Weights of a small transformer language model.
Training: a variant of Muon for these matrices, 109M tokens.
Each number is 128 + 32 x the weight over the matrix's rms, rounded and kept within 0 to 255. Layers, rows and columns count from 0.

# layer 9 MLP down, 160x640, rms 0.132, rows 0-39, columns 560-639
[[158 110  90 120 120 103 165 119 159 144 171 161 106 135 148 151  82 114 120 122  98  98 102  87 135 115 145 106 138 137 119 112 120 127 107 137  91 115 131 119 144  78 101 150 134 126  70 136 121 141 149 129 102 152 123 162 146 129 103 124 106 178 163 136 158 159 165 168 134 140 119 169 126 150 103  95 133 176 125 134]
 [ 78 116 174 214  49 141 154 127 154  88 168 135 142 145 114 146 111 160 185 147 113 160 154 124 126 157 136 133 135 109  56 103 163 128 135 150 170 113  93  83  78  81 137  84 130  65  89 167 174 105 123 155 142 130 162 110 131 159 130 112  42 131 150  75 157 124 170 178  97  99 123  92  91 103 154 200 111 122 108 132]
 [123 146 124 138 126 119  61 139 141 131 141 122 155  79 165 148  66 134 121 171 123 161 131 134 138 144 128 145 124  60 113 153 119 125 122 144 108 137 130 173 131 129  62 168 129 128 110 128 139 113 126  91 108 197 129 119 158 141  65 105 143 128 140 175 124 201 106  99 135 133 129 128 163 233 146 116 219 110 158 148]
 [111 196  95 100 148 112 114  95 131 129 125 138 116 156 144 121  87 125  81 138 140 134 115 108 100 110 120  89  83 115 161 184 132 103 179  58  95 126 130 129 161 155 141  87 177 180 102 166 144 100 132 153 124 160  82 121 160 139 139  61  93 112 142 102 145 141 156 146 139 186 102 154 161 156 158 133 110 135 126 152]
 [158 106 139  96  53 148  80 154 163 101 113 157  68 141 136 143 105 128 106 111 109 174 105 104 123 100 145 151 122 110 200 192 130 129 181 157  69 128 132 127 180 130 104 140 139 152 182 136 165 136 133 113 135 129 112  80  71  90 169  71 129  61  97  94  45 161 154 102 123 185 134 123 107 121 216 126 109 139  93  95]
 [127 171  83  39  86  94  75  96 116 146 113 118 127 121 119 148 146 143 129  94 134 202 215 105  54 150 148 127  73 125 130 159 102 113 110 151 121 143 107 104 127 158 101 168  99 137 124 103 102 169 158 165 170 129 208 131 146  66 124 168 129 108 158  65 154 115 169 128 118 150 128 124 130  96  99 134 149 173 139 106]
 [140 189 122 151 121 127 210 140 115 141 120 144 130 132 115 128 113 139  62 158 124  99 153 122 134 149 108 128 114 124 113  68 135  70  89 177 115 181  90  91 124 132  89 117 147 140 128 171 124  61  97 100 162  53 105 165 170 151  58 216  72 137 123 209 105 159 113 123 137 107 146 178  94  93  84 159 122 110 133 166]
 [161  75 117 126 181  79 124 162 129  56 140 171 140  76 158  31 125 107 100  79 106 176 114  85 123 133  94 154 177 162 114  82 151 127 163 165 114 162 104 147 152 148 162 140 100 129 111 130 131 179  80 137 127 147  90 103 136 139 171 113 123 142 148 115 163 175 112  99 115 120 100  96 147 174  71 125 134 159 102 147]
 [ 92 145 117 148  83 159 148  74 100 141 160 109 147 156 134  78 146 106 119 107 124 120 149 172 122 149  94 121  55 121  85 109 112 163  83 162 138 155 145 126 108 146 120 181 133 109 119 121 180 119 108  91 126 120 144  91  89 150 180 130  89 120 190 104 182 149 107 150 110 126 139 151 105 155  95 107 125 106  73 162]
 [108 154 145  88 145 151 111 143 158  66 111 215 120 114  56 155 128 144 140 142 127  89 144 135 105 127 105 106 129  91 124  69 158 100 203 135  89 147 119 191 159 136 110  90 173 101 190 131 116 175 166 142 102 146 146 112 160 135 118  97 138 172 156  97 160 146 116 147 144 145 145 165 140 113 138 156  99 171  87 182]
 [ 44 119 122 115  90 121  41 128 115 145 114  43  92 153 138 108 132 160  98  93 101 136 100  92 117 130  81 135  87 140 106 164 115  86  43 133 100 155 125 119 165 139 161 125 175 119  83 110  68 124 150 112 136 140 195 172  78  95 142  81  95  76 153  99  96  97 124 155 111  98  82 142 137  82  71 144  48 109 117 174]
 [142 148 140 100 160 135  95 118 162 156  85 159 140 210 125 100 175  63 142 115 124 151 142 115  87 112  87 123  77 160 111 201  99 104 128 132  88 168 130 112 131 131 173 128 133 141 120  93 136 159 172  77 124 207  58 159 158 102 150 102 111 166 152  93 136  98  57 134 125 109 146 137 199  95 124 125 152 119 184 147]
 [ 86 118 117  65 126  91 248 136  99 101 106 131 153  91 130 129 164 116 176 157 134 100 139 110 192 113  99 143 139 165 138 153 144 143 127 185 205 156  95 136 147  97  77  86 151 125  69 147  99 120 136 149 111 171 116  81 101 178 174 193 132 108 140 154 123  85 114  68 117 125  88 133 105  78 136  81 144  68 104 130]
 [167 135 154  77 143 155  94 108 163 102 121 139  98 156  72 158  84 139 143  84  72 104 124 167 128 152 158  64 138 129 148 133 199 162 166 113  53 138 141 114  68 131 129  91 140 110 156 120 140 167 143 108 114 120 145 139 155 162 147 116 148 148 156 126  63 130 129 133 136 123 147 150 133 105 194  97 126 172  83  98]
 [108  30 157 154 131 133 140 132 104  70 153 144 106 125 113  90  99  74 207 118 155 146 107 110  98 114 104 104 106 123  94 155 128 103  69 102 116 110 118 132 101 134 104 135 106  89  85 157 119  79  84 132 133 112 128 107 121 132 136 141 136 141 128  92 149 135  88 125 103 144  96  95 122 140  75 136 140  76 128 138]
 [138 138 117 165 117 123 147  76 125 108  99  93 167  61 100 165 190  98 114 106 107 104  91  60 117 131 138 103  57 113 165  64 120 144 147 124 124 117 130 116 140 174 140 153  87 129  83 130 143 153  84 124 131  71 130 152 148 155 119 146  96 123 145  58 149 166 175 114 112  78 106 120 184 132 182  93 182 105 134 159]
 [117 135 121 159 154 129  76 167 129 153 169 129 119 126 116 194 141 122 160 145  47 136 144 100 115 139 123 128 155 125 132  97 110 144 140 154 161 112 112 131 100  80 106 167  58 128 149 144 137  87 121 117  97 148 154 149  88 132  66 105 156 158 114 124 116 104  90 144 176 119 126  66 153 172 187 149 155 146  90 156]
 [ 56 180 119 134  95 137 109 141 142 120 138 160 145 115 134  88 191 120 171 139 160 164  69 119 131 126 169  97 131 101 138 122 140 189 150 107 123 129 108 124 104 132 144  75 205 125 155 121 107 122 166 134  77 150 174 133 206 112 113 110 138 164 139  96 120 160  65 116 125  86 107  96 142 194 115 140  99 145 181 150]
 [101 190  91 182 138 125 113 134 134 136 134  51 129 140 114  92 126 135  60 120 119 155 132 173 109 168 107 150 105 109 113 114 127 161 127 118 127 125  99 173 142 164 135  89 167 137 120 141 109 100 145 180 137 128 105 115  90 102 125  98 133 106  71 179 148  90 143 151 136 123 109 129 135  91 114 107 192  87 126 144]
 [159 130 156  75 103 125 127  81 172 142 136 117 105 127 137 145 112 180 116 142 130 166 182 147 120 165 135 116 122 118 160 114 120 101  89 168 179 123 118 121 118 156 183 129 109  95 108 113 135 136 134 106 149 121  60 124 101 162 116  99 128 141 130 115 154 111 134 150  86 109 146 125 125 161 118 113 105 102 119  99]
 [151  76 113  83 185 147 160 117 146 167  68 126  94  85 134  69  41 120 137 131  74 149 209 120 160 167 121 229 128 122 116 160 104  75  87  55 152 123 119 190 125 175 159  54 111  76  73 176 168 149 125 153 135 150 133 188  48   0 144 112 107  87 142  60  56 112 133 186  57 150 128 132 149  83 104 158  63 183 171 147]
 [153 156 104 126 119 146 150 165 108  97 129 157 186 108 154 108 127 145 111 170 205 110 119 137 157 128 116 138 136 150 172  98  89 106 136 117 168 136 121 163  77 106 141  80  80 137 107 141 156 163 155 179 132 161  83 149 143  92  84 113 101 139 106 176 123 113 142 141  99 132 151 185 131 171  93 131 129 156 109 162]
 [114 122 135 207 115  80 137 103 111 137 111 135 116 158 139  99 147 142 183  94 107 124 183 113  82 100 145 168 167 137 161 140  95 149 153 192  93 147 132 105 110 106 152 136  79 151 143 187 111 133 155 170 155 140 143 136  91 119 125  86  83 171 118 130 165  83 185 206 126 136 170  66  88 150 179 123 102 123 128 149]
 [138 146 104 105 180 129 119 184 166 109  89 146 142 135 130 146 172  81 167 175 131 143 124  84 166 149 162 161 126 147 113 133 106 111 125  91 124 106 132 101 147 160 159 133 142 119 201 127 123  74 153 140 132 130 109  85 113 143 150 121 119 168 105 144 203  96 103  93 146 116  97 122 105 129 105 148  77 150 156 108]
 [175 182  76 165 111 146  72  60 101 127 150 118 129 173 133 134 188 118 140 117 133 160 113 136 143 118  84 152 147  40 154 126  97 140 120 159 111 110 127 111 104 168 176 134  92 115 166 138  65 180 108 123 132 133  86 103 105  54 130 112 106 138 196 129 124  57 143 137 146 135 139 103  83 168 140  95 132 129 105  81]
 [ 84 137 152  70 126 110 117 127 151 112 144 162 101 125 136  92 120 151 133 105 131 138 171 153 121 151 119 116  97 123 168 148 107 143 142  93 131 133 108 188  94 108  89 108 101 145 134  60 163 151 155  96 134  58 174 104 142 134  58 177 125 145 121 131 142 126 143 140 132  88 140 138 161 139 126 119 118 131 107  91]
 [ 88 116 160 169 188 179 131 131 160 141 139 130 145 135 200 147 194  65 121 147 142 151 106 119  72  93 171 147 106 117 133 167 135 136 227 105 122 111 158 115 128  94 125 120 184 136 108  98 114  72 104 106 111  71 143 105 103 127 144 135 128  46 125 139 165 129  89 141 173 115 110 170 168 148 105  98 123 108 193  88]
 [ 96 120 177 109 153 130 157  79 151 146 185 122 149 159 124 188 120 129  96 114 189 151 124  99 123 128 144 103 143  89 129 141 138 100 170 158 120 109 131  96 122  97  85 116 104 149 139 157  99 110  86 138  82 115 133 122 185  94 124 186 114 147 169 140 166 179  95  81  99 115 170 106 138 141 141 127 154 133 105  53]
 [162 149  81 179 111  99 106 180 164 150 139 128 121  78 125 128 154  97 128 135 187 115 143 163 167 134 103 115 143 191 126 141 139 140 193 199  87 125 123  85  84  88 162 147 151 103 120 114 115 110  66 208 139  39 138  90 115 111 109 141  89 185 134 106 136 134 128 151 143 159  66 161 157 167 200 149 165 145 165 170]
 [110 101  67 118  59 130 114 204 124  95 110 101 142  60 134 109  99 122 155 151 135  88 162  56 140 176 127 180 172 133 113 139 134 123 137 140  86 136 140 156 132  36 159 143  81 134  90 101  84  91 121 159 134  74 137 130 118 105  73 124 134 103  89 129 136 110 153  82 106 123  88 104 135 162 233  90 107 121 133 128]
 [133 130  76  55 132 181  90 172 149 170 118 136  59 143 119 129 133  88 151 135 121 129  57 102 116 130  95 123 140 112 128 136 188 107 111 120  88 135 134 144  95 100 169 167 119 144 136 125  98 173  69 148  90 110 166 136 117 156  86 202 134  97 139  82 105 118 130 147 127 148 168  74 118 114 164 119 136 105 147 118]
 [123 124 112 101 158 121 142 149  96 149  81 157  80 153 196 159  80 103 140 118 111 145  90 115 126 147  79 137 125 136 128 132 141  75 141 111 180 128 118 114 186 134  87 133 136 128  76 120  75 112 134 106 141 102 130  76 127 126  83  96 182 138  48 150  12 139 120 146  83 129 151 114 153  77 104 118  76 148 142 110]
 [149  69 153 131 161 130  88 137 216 126 162 167 113 120 170 112 111 162  88 126 106 165 164 105  99 106  89 106 133 111 188 168 108 102 144 143 128  84 137 202 121 164 141 148 159 147 171 143 108  97 165 130  74  97  81 170  66 110 103 173 135 147 133 108  96  38  96 124 112 114 116 139 126 127 122 153  93 122 109 106]
 [ 96 163  88 145  76 147 113  93 100 167 113 143  28 149 108 145 150 139  59 140 137 194 191 162 151 141 136  72 159 151 138 175 132 113 100 113 113 127 151 130 105 159 106 123  80 173 199  98  87 131 154  88 101  80 127 110 182 144 131 128  82 114 147 108 136  94 171 167 119  77 105 128  99 102 114  89 112 176 114 177]
 [131 145 120 105 118 156  87 133 156 161 181 110  96 127 137  68 101 165 112 136 143 129 142 141 144 101 101 112 129 145 178 185  97 163 192 164 148 138 171 108 176 120 152 146  96 147 137 135 141 162 103 160 146 141 184 120 192 112 142 147  83 127 168 148 141 126 126 135  93 150 148 116 127 149 132 148 164 109 141 108]
 [147 143 183 163 129 118 141 147 131 107 181 101 104 131 207 170 104 112 157  88 161 140 181 146 101 126  80 151 101 137 116 127 158  82 133 122 169 120  74  63 120 152 140 144 132   7 119 119 113 195 120 178  74 134 126 109 102 154 173 149 144  90  86 158 106 121 117  94 176 125 125 126  97  96 149 149 183 102 138 114]
 [111 186 138 113  83 111 142 123  90 154 153  72  82  99 104 106  63 171 128 162 171 146 114  88 121  91 132 107  87 120 164 195 139 140 109 113  70 121  72 140 172 123 167 136 117 104  89 148 142 131 189  78 139 128  64 101  90 159 139 149 112  89 142  59  97 133 141 111 146  49 125 108 134  50 116 142 109 106 166  92]
 [182  79 178 152 125 116  91 113 138 175  75 210 182 121 140 111 121 153 159 124 159 193  96 109 133 101 123 116 145  95 200 152  99 114 156 160 161 127 119  75 184 160 102 137 131 149 134 129 137 151  97 151  85 114 127 177 126 114 125 175  94 171 109  86 110 139 118 111 201 102 115 143 159 159  61 140 103  91 163 113]
 [ 75 162 169 123 117 160 185 113 116 138 129  84 135 142 130 165  73  42  72 135 132 143 127 145 159 157 132 126 123 153 127 114 232 154 112 110 111 104 104  93 151 137  84 123  80 169 122  80  83 179 111  83 151 158 176 111 144 142  82 106 155  74 157 213 105 131 162 114 129 165  91 181 170 130 150 148 152 189 152  55]
 [162 166 107 115 148 103 120 211 127 118 112 136 144 194 145 101 150 118 190 154 120 116  83 163 167 171 120 146 126  88 167 133 124  87 133  67 163 172 154 165 175 160 194 117 123 148  71 194 140 117 181 160  83 146 170 151 133 140 159  87  88 117 151  86 119  96 119 113  97 204 132  95 166 120 145 159  92 126 130  94]]